{"n_layer": 10, "d_model": 96, "n_head": 3, "n_kv_head": 3, "head_dim": 32, "d_mlp": 384, "vocab_size": 8192, "activation": "squared_relu", "norm": "rmsnorm", "norm_place": "pre", "norm_eps": 1e-05, "positions": "rope", "rope_base": 1020.0, "rope_fraction": 0.5, "qk_norm": true, "attn_scale": 0.192, "bias": "none", "tie_embeddings": false, "parallel_block": false, "extras": ["some layers without attention", "local attention windows", "gated attention", "value embeddings", "hashed n-gram embeddings", "a smear gate", "an embedding shortcut", "skips across layers", "capped logits"], "init": "normal", "init_std_qkv": 0.0184, "init_std_o": 0.0184, "init_std_up": 0.0184, "init_std_down": 0.0, "optimizer": "adamw", "lr": 0.00416, "beta1": 0.9, "beta2": 0.99, "weight_decay": 0.074, "lr_head": 0.0109, "warmup_steps": 385, "schedule": "wsd", "decay_fraction": 0.732, "decay_shape": "sqrt", "final_lr_fraction": 0.1, "batch_tokens": 32768, "seq_len": 1024, "doc_mask": true, "train_tokens": 128700000, "steps": 3928, "dataset": "wikipedia_en"}
Each number is 128 + 32 x the weight over its row's rms, rounded and kept within 0 to 255. Layers, rows and columns count from 0. Numbers have three digits each. The size before them is the row's rms in percent of the matrix's.

# q: layer 3 attention query, 96x96, rms 0.125, rows 36-72, columns 0-95
# k: layer 3 attention key, 96x96, rms 0.12, rows 36-72, columns 0-95
# v: layer 3 attention value, 96x96, rms 0.121, rows 32-63, columns 0-95
# o: layer 3 attention output (transposed), 96x96, rms 0.132, rows 32-63, columns 0-95
q36 103:069080170182098152050154087108091107161158112122127119118128091120106133154132212090140123118125178151140144161102134180083179179151059116146157171089146130158138127111151073119121150132115120108148147111079106112119077109133102141097152130086200130080094078132090149168141110113092120175
k36 090:134115085161123089070195102064071126122130115122067151160106118094091146090094150101138132182151137133137117090102140082127172113101152085165145132072092154131154106147067157138129194116103076148127128098104158125125088166160075184141154193105091119137150095104114122107203127132122129178
q37 135:145082120101158090155110156164145136079148091132123067137145112147116185096101077155091076138128102141038170109091112131157130129095167162105172105135126165121190067123132164179060109105138112148108121107101067095143152148171167123114103109166115184129133156126125094127097066082160158107
k37 119:120137142151113164212115104170171133130163112140131151114086157131111175156078103124141086119135144123075170147131146121141142103084107181145099122171119121128110132113162108158152061144159183118147148173119099116144108079130222099150126054137079137170134083108155116164095148126183138040
q38 162:106158139153091143112132103126142095143083170137114159126115149111135083200151216066162181122109155136214097132187152123099103157180078086138074130140144118144073157133127116097189144148145134078156136132131165173132130109126087115104165128099155076123181127151115177105166166138114161154
k38 135:106103097130158093044154123108059089113114128109111126162126106101161134127156178094117130159139131154185092101125141127145142136117140086173137116098088153147186113107068143135131173140114074154124107103173162125127147172150039161143137212089137101092128126109111146074186084142126126196
q39 122:078097177143089166094128094135155096144185089133148119126124118163126118158131218086135172121162145158154116149108170137107138146124103114151099128108139159231118119103157119066169144147131148104171159160060141114101110099123101084056179138090191086105132093144139125109120112110136135191
k39 079:182125065163113091096163111119104162057071155133122140116083136064100135091095157102141117164151158183153165083124110048177120132129137113166147095079070154117114105122108130194113130143169136137098167100180124127127098191157144148157133144085110110087154070102121140140132147161103163099
q40 126:083133137157067143130093115174136110120116125120101122113161109135122167180128203078157140109124158134138097128122158103117111142153115131135145089144100180128144086101145145126100171185150115096161168117087117127130154123219131077076213134117151096087183151155129151050117092121162206145
k40 100:081121072185163131155129105170089114104120177144146142134083112104108155109137077131130077141100153167105142100136101100120130070135137133162131127107118149129131102122068113231097082170170143086152162188152122082098166129146139156148112091128107147113139036102168103113089152143160155065
q41 144:196135164129176155190101152171132131121178099124133086169143148159145136067082063169084084123111124129069162094117103127144139093120181173106180135130129141134149120118171135135102083129114176166117110123132103099110163094112211106159093146159098170157083109120168069125085092095148113113
k41 155:131151137094109121229111155138151162136135121111157101101118127160137110124114065177149114112094131090074204136163130160163084107128111147094119180184164096110071174147173125111145091108103168142118131148112105136147111098095185122155085046184116160171118128138145102177113161144097140078
q42 119:081085139129069142121147128112100078127110135155154146136146152104096188159156219071143154133161171132150102138091170129078157171146098101169110112122138132148114108126143113105112131173155148110183190137077132134143128148187101091062197159123175100078188143141095134115145107118088162159
k42 116:132134116147178162138152170163163186092188143089128123137132164153162135103119107142139087121135136186079179046162085098127111115078113183174173137140086158095129115105157126140153080128180156139142100127185139119120172101147161118151117105077143140148094092120155147085041126097161114073
q43 126:175112116115188138185128147173144136118161117114153102191144119128119161062071071163109054111104111153071197084139123095148134093100125138085181159120079155095113123140149122163079103111110133184088147102129100133109127140124174159167095097157092189148114072116169107138092124102151129117
k43 135:133105179083132142193098131125170128142191130081168122118118127129134133123076098158155107091068118126116163120159121162117093111093076163124111165233155108147081163173145092103172075120136174139102074150098123141096119098141182102115098098143123154173088135116141081176068132112123102106
q44 100:098106090165082112141133149136079154068120101140160146146134127135120182121114136094102110135154107133056117127114152109107216124081141149141168082103102137090153054097111115174056129192177101114190193143094104079131158157170098099106161144158114136143174166153151118127113122137107171123
k44 103:109127133136206146144089168169090143108158154098126123128142111155139145072155087123120089129118134161098184072163036093142076090092129160172142133120111138141149140130096113149104085143161153121112103164162130101108154122153138122169114078118109165153053022096148134129071137118162107089
q45 107:142182242097164148131115125158175110121149170102094120145148150110146122121108121147147127107104160135146123120128094150113086122126064136117095157144162144166131178166138164100197094110126176129074028097188160162131135078123147125149125139117125125117072073069126145094099109112150086128
k45 085:184152136074049097126188119107122100150094104135101116124146133152092127160106135137115146128160105062134085231127181184127156183124137112073117122168160099132125132113160161106124183086106101156142129081099121145158111106108133112122149174144124138080142226156122133130180105125085133139
q46 084:134103120115107093119092117152115115130123137145105070081162103182141113148141120098055142123149169101101113141050104133100102142174134123127151126174182126144149060095165116123089171134069110106114145133063037121125099108179136076065150161135123130123160160150087087086147118068150162115
k46 100:121150056138125164109163129137123161123091151132154131140094148097140147156125067168054117127095176166112095146181155114126115140123168163141169212146117137147118132090131168136160066144118135164185121163183122097131135104091111123179074107160132101157128113118163112067112150210168109067
q47 077:119174091124158156121111085168127076092119112097196163161165133120076142094130125074146110098082097162121156124189134107164146162166146130107158123123101128100037113116102088174085101124152082093180163089192096134171167139112162167155130119098119159134126116135189145153150131143070174130
k47 085:095116184077130113181099082116103085126119145099188140102081109110083152164118123068215124135135159114153136127126129181115097099131119076153100130215141063139114129159109090119167101132108178128107128131090123144101109123150114060115144116140135120150175083134088115159183137163110051132
q48 085:076091135137047123111126141110175209178111057150112177112094120158164117181154180126180143129149104093180157118140147122188116065111145107126114116123092167159137123116138160046170139152164164144133134136094177101108159147111094134131120093160178129104098154117125156153099148181154143140
k48 096:129151124150120147122131136127175184108125150146132164113147137181150051125151153123164135113115102151135149093125124059170142124158117151104131085039099196109104132134158154145091172092177145123123108072177117210138168101105176149108137146114113129097143132121154192119081160085108186191
q49 065:123155170158146139122113136133178073163157146087132148200169147092112104097106116170167106093173102110144098142121116153137117161137020124096066117142168112170061144178144129130139091118187176095149121108157141151098110103073114186106156126110166136077071131100143162087113137133137163134
k49 084:135123182093112139178166156098157141113120108093139160136129170167148125134143148048169125125144106110159120158115134164167100153147108087131121041198100097107091156129143088098161152095119158163114110087110146126091120079163153028142176143134126083081149140124086146155164072122114071147
q50 094:124194165106194109117124118133166106147128127104118110108153147143133082136126090173177143145086142161166108130164073138145092143121103169117074152146110117135129145126123168144173067091097095150029049140191163180154141086100140148181101139064124101164094112129132139104168102122141087122
k50 085:159113121113043098165160109097100103130112103162122119157137140133103156158121128105140148144140108086142110220099182201137167124123155058085094101192125105073142094130115112147091182164129127094128170119074119126139116153126153122118169164168133118141173208157145132185188101124108131132
q51 087:179141141129216154151159136124097076083138191118143114174141148058066172072080081140114088128120133184082120115108130132086145151096060139121122128117129072103119140142129071207116143113114100132128114105164094148132091145130135110144135138110066127120139045125153123093118102083135116145
k51 101:118076156117137113133140112122085059181162099091071086126133098091124200122113133144079124133092139094115122133134113180038132145102140116178122141173171074198158138118094113104176108144100111120126108174063129068111117137171089129101115129116138135137079135130094049131134114119140097080
q52 083:191164103108125171099155112118108118094133154134132187158082124105136110104142135071165104107098085121194143141191120123145149167124105109106137107087127115140076202193122106139158121121174128126142114094207145140169138122088184164157126096114137163105114070123190189194111121147097104128
k52 098:135114178113088082139092050116162096140112125136142131115095090105093068147129208098197153132128106083141138135133133165102134148146117080168090093147150092176104121164144166063144141084106103137100113083073119163116138173144117123071131122083180130120175157149074108148167135112088129186
q53 084:156119092184213125133126075153099069144131158113135081140128098110110113090093066102090103101125102147119147127174094109153107131165106087112180143127135107104056116143114051196074152083093100089157148127163054129110119126127183155141136132094088134127126127135146094129149134132128196093
k53 092:098112158125109130163103092105082087167150114113126139108083090076082155140109132097154125138110162098154121133115138159125118134158130081163063157177141062149101166173100115094195106138036143125126118160085135101097089135148112117108104106157122089151180099123082071147196146188118073136
q54 089:098101042166114089100120099144139131175122106152138089093121082164116122135140142101114129090133121110138138133121133108201122093182144091119193107138135164120069054086141060124087189108104104081164163129082042116091114132145134108120134115121156120132141119144121109118130124156133227095
k54 092:101145121160112169159089108136142150115148150096141204110063104147127112172103137121176100119080178170156125064117163086147115144155142155149120143119065148146074158162121156137186101139112171113123091102189132176094184123111150124109079121141093074106200085109175149103108171139128088154
q55 092:085060073138073125131152162109112112122159098130146114114145152126099150120159189103115140122188118148116135130063145128176166235160140107158109131122148133129100090131154120112106172119143135088172190159081090128103105125181129095060165133136178105151162172147102089141152069123080150126
k55 084:147144126116187179140128171167162179095162143120129150151111179176152099096124130130178112114175146203102177078124113113156104130084093154136168159116083122104124141126133126132155092117168154168126114164176136109082190127155098116147120069102131074172138072122153117114041136100138084075
q56 093:151043118154093146160182194079106140109143151141135116129110154093118194114112163111096117116198115171100129118059165140109157197107106115167106104126148114145140148149170108105142197143170147120162164165052115115099082125149107090053167110170153113112165135144112120137120109097103130141
k56 086:141120141144194152109154174171186173134157119093067122124152150149153116070157147173118114115148128175099175078126091081112128152092096180176169134097129145150142139073142148093145103113141123171132124174144132088101157134141085164145122066089141114147061090120109090118034112100138111087
q57 076:065097060088055094107109113103157108179152075173195137089129129153120083162195196154164177143118133121189111147104102132164146120186145136154095144127149135141107108153128145078102078102138142112117141107110133162160114120117115097139139107079182160117116137116094175164155080137110092084
k57 096:179145101151117166143106138131172208081150144123158172148085177154144093162095152115207131133137146171134131093099151109160160124100114148098158109106055157067121094161134100147151133130196179141116125079163126163107177176145159104115117133117149119124173137124201184127092109100152080142
q58 073:163168120114136188115149102151117087115143144113096185147110123081122125093127134084221096096124091108181142139153110133167137212148093123103110129080133124137077186176129094156140119096150126110130103086219114158128134117090200177146112138107148129127109101135181178177113119138086145135
k58 103:117123185094072085154104076095154071146105130122170144109124115137101073140122184090199163110146109105154153151125136188123114183149110065141074104162156081147094123146135135083157133081096137136107118121069121137111126142139116104096129115119169076109185175164070102154178140115074119166
q59 079:121176155183222102149112134135131086140140162079160084185156118091103129110066085213099100115142131138085145114170081100102100103108057115110117198137132110121087121148116110176150065101100139111127123139149116146096096124103092169157111121103088142152103090102147095101140165157145158104
k59 091:156083144125143153159136175097068085147174092111103113143137120113114227115105095084097123140115131101151096174073133151125121117120130095118119107165101089100108166185082089113096150149079150101105138128078147103093098106181140088130183189168092120096112110118125118169161099156130038127
q60 094:158153142100157134118142119104136129138125133108145179143075108122119111114141126141184114136116124149172161098215109133153076137105115132106108173106096135168103200167131159119180097082153128143088101096176169178149124121053126195166091069115135155135078098118171174192143142167141070133
k60 105:158094153129064099139113083077182127132123121164162142135132114110110108127087176103185176101121087092163101170102162143120169133136099064100115066120113133108105111182127132093100182125152136112116155075069129176119113161148141111067183131137170111113179169156138171193153121120097132188
q61 082:058094098147133058124138149087120155134115086130149087104152120168120139151130122205081143177134163136069135129145145118125107048111179141156128157142086137107168077071119186120115115137102099150099163172064172106134123169141052079157116095123134133147138154137092086079142127157151110110
k61 113:149124097141175170127134188160108169109173138137117123164130132142147179096129054152108105138121122161112118113102123071140151082091132183099177123082090175073156123132081100188073131180169142096118156138169131101130143141155142151139123142163071164135093073090210136144073124119169126101
q62 065:148074070100101065145144130096125148180135078183150096064093141153161101191172158195132172180085152137186137144120107140102145084115142120092124144149122144120153114131133130097139135101070142183064096141105133143152103126111083067141098118097123112143128114102078114136121109098170088061
k62 078:178123056173121161070113153144159171126162117152087131168115135108173118131099137136122143139122123152126098112108127079121194123107163173097129139093077198088179086153129121166114136167179135106131137120157133137166163174108165175114125168141124161140120176128244150140081127102175110110
q63 081:131151215111144169148105129148208134168130144094092164154129125103154121123135140140176134102108123119182146114178108137134084104126109118110096159136138134198112209165130139076193104108143206146107070103170166152110125090069133179141107118139138112094062115084136151136103152164135104147
k63 083:136133145128066110114177120094156116141080112157142141098160134136113091160113166106145152121144105102151100173114157152141154155173111106084099092130159114140112131128166135093118201077114119139133146070102128206145090102103165096097175174142140124080178224155098162143178124122078155201
v32 106:166120157132132098143153125132064094084119150084119077152168069114090155187126140160092122122169139144085094173132136160061103120149101065137077206157165116143073128132122101124155104108113105115158125126126116136164040157113106088154131146139059144144113146150077107096110115201148139116
o32 107:013130103113103103127107101146166137150157087123137164082083153156221085137143131143188125131135134100183134146120129082154084123135114134101122139148125201152130189133141173058147130092109123176066153116123170138081145132112134116109071085123158118154124148082146137151126148113150080138
v33 118:161100099123093082104185149123104209162137126137089123114158082114138128101119123168143163127130066119141134106156121092177152149073122144116128111101148097123175101113102165122119201145157183132114102131212128118161124141208139065105160124068116126111099093124108167107090046110094134145
o33 115:130182095150133129112120176126125075150138097053172140141116147165152141097158120088096084115152146144144086130133058116085096186137127073187146173158156143094049109093189089151093131211104133147155118165119082110160124142135169141132135131162169179117149157144112136148138189141145127112
v34 091:108123159138121120127083136081127088156125157124168174133149143143142063133181157115120144121123148090135174125163124124106104039182102109105099132179127192148073195158166111092151087176141163148108130126140208152121102103071100128146104135163127144137114088089191122126148161157127067078
o34 083:110121195078133203099149136128134166125122161134133145126115124069127144171101117179142237133124119165107118135123122127163146124126121137172086118160097085108186156138031138102166119074150168149157078112132182147138154137175118111163111158081102138146104112133128136158087191127101109170
v35 094:159150160109218155094127163136099117013134151080157102133142098136128159112088175155091082123161177147102103152090121101060108181164100074143062161141168112127094118124112154122147075098100083099174108120121109128145074124109109142163153142132114144149133107151151134098114145163145096162
o35 095:080112142121049093105130105165175174145156152122103167122113145136202124162195130124191096111130104119198145165127136077125108117115147156094132109079148163165159173129133157065154175094122145146075139104137205146088149110133153112082091126115139110131119145095101182172167103125161085146
v36 089:091100102140084138130117126087174122178139110112149163100113135132180097079093137103156137128060136111166161134091143089116116131169096131086103071155109119171138138158156118108105142185151184099080156084089145137110180133148135149038156099127186110081168095161176153144150142066135129186
o36 092:184108175113106205117124128149145132116139196132117148136169132077064183154134097133043175104138093142060067123133095119129137122133118095142114100121136107097154102135080138181111127147140122100175101158132121132107132154216156110154149167123071157108117123151096142093094144149134209106
v37 073:082137144105194148100110115113116085131141126111188132094126086185202089117140142102094099114134156082102158132124190143127148143151167079108121126128194147129138136158162053094127062191146134128125121142075158087132113118149133101166079122165170142138156031122171129095156132132131092146
o37 073:150120175092091202087167151158161161124119207137120133142127188122125159171154106179167216085111112155091097139137128105141123157106149148157099091114122127137182128152019150168159096068128176120106099107137192154112142122142125125121123104108098135171108128168106149156094111105126136113
v38 084:093069113167037114117133113082131118230142098126111118061162130130153102077145120126127103101067103104141139153124145174135131140173127166100117096153162155151115139135153064106121150212124156142126129152088175115116194136146132077107142074133152106153132071130131129166104078112154142138
o38 088:136139137110127169116144131134140085075105174130137154138136153099104195174104117191081241119109101152067082139151105124163123144111114099151118119164148166137171113166048140223134103119122125131134086160104110138114126127159166116143128124104113180142150158153104111110072184116129186133
v39 085:172134111125153137100170157114085196149143121111099092135130119108107175072076106170127114149101117146089145086101115101127107196081089170154116134142110096081128096078097116133104118113095098142178088153167136128193122155169119062187178129058100127130116117157094148123085049145107135144
o39 087:122170050121091082124106109121099072148141098080148134128107112170182126132182134099142077124154124137208105150135117130128071109125141109119169161102181191162086095115213166126102138195156103129093148099093112106158101148120167138101111097139159158119190165089095140136150129152146114169
v40 088:142179142103195172113109157150147138057126150099154129159073139081113181140101123137128161158139207124090135110071132104087131127135122112173156146137137099082131074111097142150096049084124073102124143107085068129175108141115117177154108163110136162141123145196129132075157171149154109151
o40 091:142081106119129096138136096160115133169199093165105107102119123164126080112180122091180034143126135150199144115130126126113082081108145147072169090075103125146115126107196142086117168110152125101121178051125167124134135138093101139086113130149104087101142110092143138150167049130135117108
v41 091:102099143135050126122094117087147066197122140151147175136137130120148054121163146098138149117103129080166136155150140162122106050167098133090104122185130187166090201142164074104137101189130145159114132130113185157115151102089114126136130129151140137117136071129177132151147172139170108074
o41 084:124143174099147191123147130123143140097111149140124130113132116065101163184082102177122255137105119156074104134124127131156154132125126109163102114170091129113180131130028148122142110090159158148151096128140160135138153136187113106170125158088084137143124124147144141130064182126112137150
v42 098:154124147082137151162138124160117134130119117145083063165147128066120147142104102140082165102143152162124100143141133105187101138114079128153136173127140138119124122108109076141139170098071079131193122158139095160163069086124122141153179114097050113134119211161112134101106126179155199202
o42 093:094164047106131078173133136113140120155143081128133153123075137158150090121163123111134064141178138100203163134113167151102094106193147112094146130154147169155132105086192172085084168167106122161090194129111129119129100132115104134091130123131171080137185146099138117109197119129121090172
v43 108:103169131112146159131117124116143070077144130118188161118108169186127125128107159075152108133154224080140124132112108103090154174170178117137068120137106120121169110150150177117101067097126137124072131110115125120083137152097129174181124161200176129096156101110156115114168174077089091149
o43 104:160072170124116160133111128141134186124121203135097115158183101111134134162154112139136151135097147109107130146110136149130169148097106208097090098079117065138136142155111101143139106101124083049121090119152189147124178137134149147115132189109104113127079044141116192156125048124148116089
v44 104:102174159147208149131153164126149146104152163115133137188168071122109138084092142120069192124185153085093189086122125067128151160116114166172120136137161108128150087138119158110120090144134158099123109124178132158134088126181120093148156106057083138144126040139103147074118140143114129151
o44 106:153132123155094185095110179140174131154154113107131137155096173120149111146221122111173076121148150152143074137127127107105086127139161128143096076084113101142123102067172142102117122126117160089128124089063154127134102144147204163084099130119138107074138124112144176208211139149138131171
v45 094:143134182080150132143083102150114084070122156131153166128137079158103079193179166117106122122227122131131087138180087203129119106130146088119110145094167163137106192136147168116152100136113130142125109162128144136114124105114114107197115162170118134147115091067128070083157150159130110075
o45 085:082160179129137145122159147141177201125111130119131106125097152136138125139109126146192224128094145114116167128128148083130163161110159173147107128154117112149156164132064092071197111072120152136103116112161200119134142098104117117144143151092159099139051109150161145180102150098084061136
v46 089:096092159154100124164085110098137062133112138149106136156110143135144098150130139108081125118105096138122147170131150197113081092179088115132147149167125191133054175140171056124167093155092111114140167147076164159144136103061130130095066118128079136127171138098161123147136164168174138061
o46 089:082131138113132151105147104114145141091098138187104145090125128077105153134042156179135222104146111116093138098140186096172158088176134141120127092144086140138184149131057175096148121055156138189111128092114155130094113115166099108134141105100122111144137127136157109114071143105101157196
v47 107:117163128162146156095135136083101095087151159113163154149103179170120114093112151109140067150134148087113134099100108168060140153145125153178097154178102134091093140111132137144122034112096131142151108127171178126137120141087113104249074157139160155137134099114144131127116112144169081061
o47 100:129100139120101106073109071106092142096084149128120103091167058094168161166141142155202183150039146151146148133151150135173139119084106170100113139092107175169125142140107162083165125083178130077090064062127167122149140138133131135115106120121133150146129101133136158180082091143144108170
v48 096:162148152102194112151115166144134149011124177108193126172132106067097186136101125155074108132165138178089106146131121093072110124122093066129125153113134158149098117125097176139132080098124078126161137121148108129134085129088120194133125159115086158151113166119155119122116137159107081177
o48 093:083103108150089076125136124138103176155152100146095182120092155146170077102152156072168026142177104119199166117076147109108150100124146140111144145091133138138121161105171131052145191115120131150133178107146180124098139118105134140089106126127112078097106138073137178152160118141125085164
v49 096:166150130147064157101103166137126145093106121110118097115112229076114159163159138187180167149123171144149140119061089098091099133137127114154156127167109118072155109109118133150113105103146096123157148105109098122240144148100120127149160135111139125105090199163064141120095128124129183107
o49 094:132108119090191093151135095130104074166190041097148133094142076156138114097106121160103079203119096172203192121149140131128090091121095144083191145115121154117099128136208107081090166140135113115106143113112126139162147165128111122122144118123128142153185087103130085109145104111124087108
v50 083:118103148114063126124077094150152072169123133146183170126107137100132074141160147104155125126122139072163073170149167170074139040167148088059146110141154143187101170159156116116121122185137106127115157109101129138100178117097118142168128146186167135127122117146165126115167163122162077073
o50 079:148144174130152168141153097158135164102119153176106111097120110117093151165074097165124246154062110160075123135126111134146154157101120111134107118148098151098184163164038114133147105071136168133156121141177155133135156121128106111172133166108056121148095119155155146145062157113106146100
v51 105:135127159112187163091107126169139157075128123106191136103154118134069194135159148147157123132190171157118117102172068106100156138127166122122142107094101098139183108101091225132104139082183133093129116129125098109107133161123120160140181141146172120177066110099118121107139165098054107106
o51 112:153111154155149109143142128148127146160150098071111100184128144140139093133159130099134054207119116119129176155134132113121137141063182162112131128085138070117121132171171042138167121123098124096156139117155101127172148095072187121126086157119110120119051107104111147170211112113128076095
v52 100:160058126074095113126125124196139166145109098122126097099169098047112148150160106168127159115100127171151094173151136094159140094116114103096178108094138105162164115120101121127131203106175086114129148109116070121134132141140128150024190121109094120115084189171108136131125108127110177153
o52 099:114150092138162082197159130153122108164172068115139159140095162154114108119102110078067035140182100129145153140110094128101094150131136069124158143174141139092096134131190094148087153164099148183157204166152064140118154108113129107135135124141121110127140169099110094090168165108131132081
v53 085:163149125131163119128168148172073126085139114096092068157134084120077200134095152167075130132158128140107100121107123139088130203093110133181092168127140087112127073093102127137122117092086100097174119134153084118172062155159125100174131144083070140108121128137068129090094076169150157134
o53 087:080133070148096067137096103133148121136142064116141144109109137178199105123169127087179068127141159093186136155138121102120067140138124130093155135113146206157079144109219150089102145141093097146066164095080129134112118124101153125071120081154178114143149137108140146149160102134150104133
v54 094:116123096095108130149158124133163168126137112135111126105097143116153129100080123096129106122060137194143127118076120053151114171141088131144115111127105126166153097126106156149122182089099104110097138117091081145107146133143137192029173108123122109095151171171169150143139140077124158250
o54 084:154099088132110083154093121138137119135161164131113165157171126105079137125170120078058036100169125094137118138107129159108154093174113103082151130136158118122101090116184131177106194211142101120149185151140098136097106152147118133108156165167118121072117145088104140073161092161153179101
v55 096:121091135124129101108107114133132137131136107119127141085175054141132116122166157121116130092173108055153073174201151172103127123150159113068081104091195143174091163142150168101143195203140135118124118149106137127058116090139124099087130128162126113167107061100160109108154162129153096090
o55 091:091142170149121160117160134164179170084101158125113116130121172110143146161121118153128245095125124125080089154152107101115140174109143127177101113160137133106197166137038088147153108097064167153146118165146133133091140074120138093150106174105144153147084144155124144163107203108125149116
v56 104:171101120045106125117124155155143178137109097130077123077128114101141131169125137141170129114119156168158088139119136099129102129145072086046101120114162109157128133134120142121117237133149113117115128095104082154140094127148130132046215129146105106097121155173151142116134109115092158216
o56 098:078174139095126110172109096179168127168176137101134160141125143146125137120127074102078076106191072113165128168128075118069085152164167100131167146151175128100143149125146103129114169187097126156144193200172137151093141133160099114145146205123122131141123160088083138105148146167129116089
v57 099:123091165104197129115108129186156140086128128114162108094190051088107171140168148144123155081199146147114081151184124120094143133154166111081124122083204096150130116140118158109141175139169111072154127128086080116084107105139113144069167124159140118167089121146127120090151197137118114128
o57 099:108105164134112147154165135200203166130169131117095137155086221150161110169144118118142120129133103102125130152133121088098115157095180131139109102128133115119189160145115069130153140095048197139150161140131124134081145072093151083119074153105112120151067160129128139158197167092141118111
v58 086:129152179110155139137090129112109062105127174108152143126157108157118084164167171125074142113204145108118126148164118157097112097166132083111082169153179147142068204140159111086177080142099128125137122151130175137128088104098101108184119132158102136150122068105140101073140166187147085078
o58 082:084138175086107184115145149142190185128125144119128145115095140117168128160138119179193240124104128137128134137135143090158130139119128154137090104151104110145199163133048134074184115060125164151106103112135205144125147115138130107135114137084141115148096119122147148181105169114117084173
v59 091:108111180097217134147115069178119154163141151176114125143165047113092111117147101149095109134137073133089107055205112164137166081084139164170179155082112102136139124113095153147155147116114101126156073171152131121100138126140116105150145122119110146187114102112106116116126097148137118046
o59 093:156198101196131095118126108114134142131120105114148088181066153130124108145123147078199093137086185109128135139099153134150117127095184124115119123162102132144098094132144120177194107105125179133127153086123075100166064101040150147154091073148146115083117156120182118144172166119101109148
v60 091:098113089179046109137142105119151145206118102184080161151086208131130097144165104100174147144074065102167151091116141151178138081085136195139203100128073141110155130113143119144113168148149161141101149121130143138146178133128145138087094119103139122094133158100110138162130104099143144081
o60 094:181119124138199143136105130096062083107102091131155079112177069122054149090068146124075148144117156153070136094139128172128145118155108097136150149156095111093085081126142106163087108158151115121169110136126041119165105134126081137161168126166127150124149106168149073095085133151101175121
v61 104:128133123140150135110151131074086126163156136105162107106163089157134135015070147125103077122080156145084176134138130116096132189154101151128052136190127120125119153130115057108115088128085118155156078153150188125090133127133114113180153103137141113171143068157169140173094094109122110155
o61 107:123139108108032122090132141108138114122099216122122167153111140089191165224179111156128168107139110105128079155108144121164119124101115132132098119107178171177169130141077196166142117120148116124114100123094156124131132139175182122125081122084092173127152166107084166132127149137174120170
v62 089:147180138139212120138132143116082137102149189151140108174147086155089128082118116140064124133113120120070181075154112107125165117096142149179134157125121136118120121130109116146156073104114128144155101144233164134133091127134117095206113115079075133171140061105127132122098073154143092090
o62 090:146165090162057109061112160084106126153092113125157151159078139125173110124177134115208069119120182157177116126103165126147126120119137132135104127124125136157084117093170151099163091090154137146115112069084149137159109141088146186113099083132141128074162132101162142177179140162148093204
v63 085:106100086181074068122157133088136141189124101117121143061160105163149102110159121121150143103094055086183148150147157134136148123129135172086092081100131116146121140138144145095130196189157203143082142109150173125066159123154150117050111100125135116093129069111135138156133085097133118110
o63 092:133117165140126183114117172120133127078104154116155126133156142094110168132093117133066208096137117133042062135155066130121133174118097107178104139171139104089130133131077094186107110144101123142170090181126082135101136116171149107173144144144135179148125146169102099118082203143139187115
q64 074:076175097094133134086159143115110143138126153180133120127085094176128160160156144098113093113105165129116136093109196161163077177040099070086167128136121138190127175110146145162165110154109128202087097100119090120087126091138112084110115120130175148168142190083117127151136103105097155097
k64 067:170132144124164155206065167167097137080108106107141161132180078160144129143130111087170116132078105111143097037113105072171118117127129166130151112130121168119138094124109095166112135115129166115148133081192148113125092136160135110199146221148089158120093150098151103104113153116178140155
q65 087:111090126175107098172095152085099069168193111164080131206135107127129164146115127176092099146091081156093116102112166089111104110109077194151134146135144129162155145139096193107125121135199105139069148140094123138124157165127101142097128067132116119148107097151200137083109166125148085112
k65 094:150115162112206195116060141172187156138112065078078124116145132157110164123107144100115067108118115129091115092108107077117125130127105132091154105083132148127064097122116107106139109140123153165188070141130168082100107168158172141098140121177115126109101118036087116117102097152137164125
q66 094:074105120127147113157093128158095151172138155178107140162086130113144191179146122128076102141114134080100161113143122119132089122111107108132141112143133129115152191135089171172190091126152124175081130103157072097114093132115087155114116040078109170139117136064174123093151123064173117062
k66 070:128183144095097152066154179114105142173135074132086123155156043136105087078143127070128107138135144132071093107164147122117147147146104132127127084083143139116092192144148104089111072165108136108162059156154182127183115107177140110132123096128166121075132132099137113095076139164125162185
q67 101:081068137150118134166077133109060124165154125091151112201139115152104188157095113171107102128140110124081112129131118091092193097097093190166142157164148095121169179136100138095091120097171183149081127068122074140104105137137104116127118111129105118153105121089172110135137151135176055087
k67 112:093134089144085067189173092073143151159143198142125135134083094116118095108158121146086122154097120056111187132147134217115102138179112120128104166141115120111157168122126168137172088123141132130102162113164102149108135106153073150120100111065109086128131060168168109151140192115134103108
q68 114:178148163133096129126111166163139132145117063105128103097148144152082115130090125061162190124166166179068120136132147133128140136107160138094101113152086163138124035093173126115089149130136116097183157162086113163140162132149144072095196171167150072082141147141110134125096113124098181175
k68 096:135150148177159131153045155216126161109165166108142176113134121194074208143073108127177088118095098119108154107122094103163151134114157120131116088102107118129112118102059178177130100143126122131130165104094126126066138137074152153118134133194103177139120121071129139166103113118149151109
q69 165:163130111083131129091203053142150099118119078156144137071101178118134074133131140124201212127144173156194110122143142160129140133131123070092132127101096134129108093148179108076157124098143137104147138164109181129161161101145146115124138151084185080083134144153093165128155106161074127156
k69 102:163128129141095126089100095201105111094095061184153115112187117159124125129092169078175151116154140169128148150145143080152164147122118095089107071140128139152137096121147099144113090136163130097183126184069162145149155128126209146122189124141166140073183150118108181118150107119097181158
q70 146:107137083152090115101154024121094070160109106177124165160091108098108129185138173098129180158134156121164118165113150148112160138156121094171111120095098133168137117113136108143098147152152083098186171149061132111162136142155096134091189166060171100096171130160148162106162129167113144143
k70 118:121125151119173116128092120134090145125114209180100183126126131167097109133119179046153102142149128141056138067145183131105144145111124147132134160131129159135110139146091131149151109137114147155136135172112185122046174165156081116101163132178206138095205131132137175117075129115172121120
q71 088:082102145168080158099131094160060083184180078121142093181078093133115140142115195081134120102144128115167120168127135175126149100086095134173161150116106155140163111084208077147183174099066139105112127119096101122112142132105148121171119173122100159088075113155106117130086137141124113109
k71 087:139141176144102173053091133159184131129138088085106134108119102134187099121108107188148141081115080174169171157146066114097132111121172108103149134111124178137151098148171137104147185118147136075168174129133103138140159080120194131162139110103088111203084131146133108135081165143127119067
q72 127:157109158109161125166138204138123197069153139097168059116138119157130139081086060173151075096110124107086185063141126144181086110120152171137129149141151093108136123170109122155132070101126145154093097131170136154094099110129195132143070099166101141172111109103137070142105132118122141122
k72 121:155139107119100140135158147137158093101169091123156084162157110079112129090133107148074148097109153097138098207110107144141123128136120105145123106147115118127137115149195128113102161084164128173135094087149047183191077094108159156159132113073085175167057099136142131162152129125094175203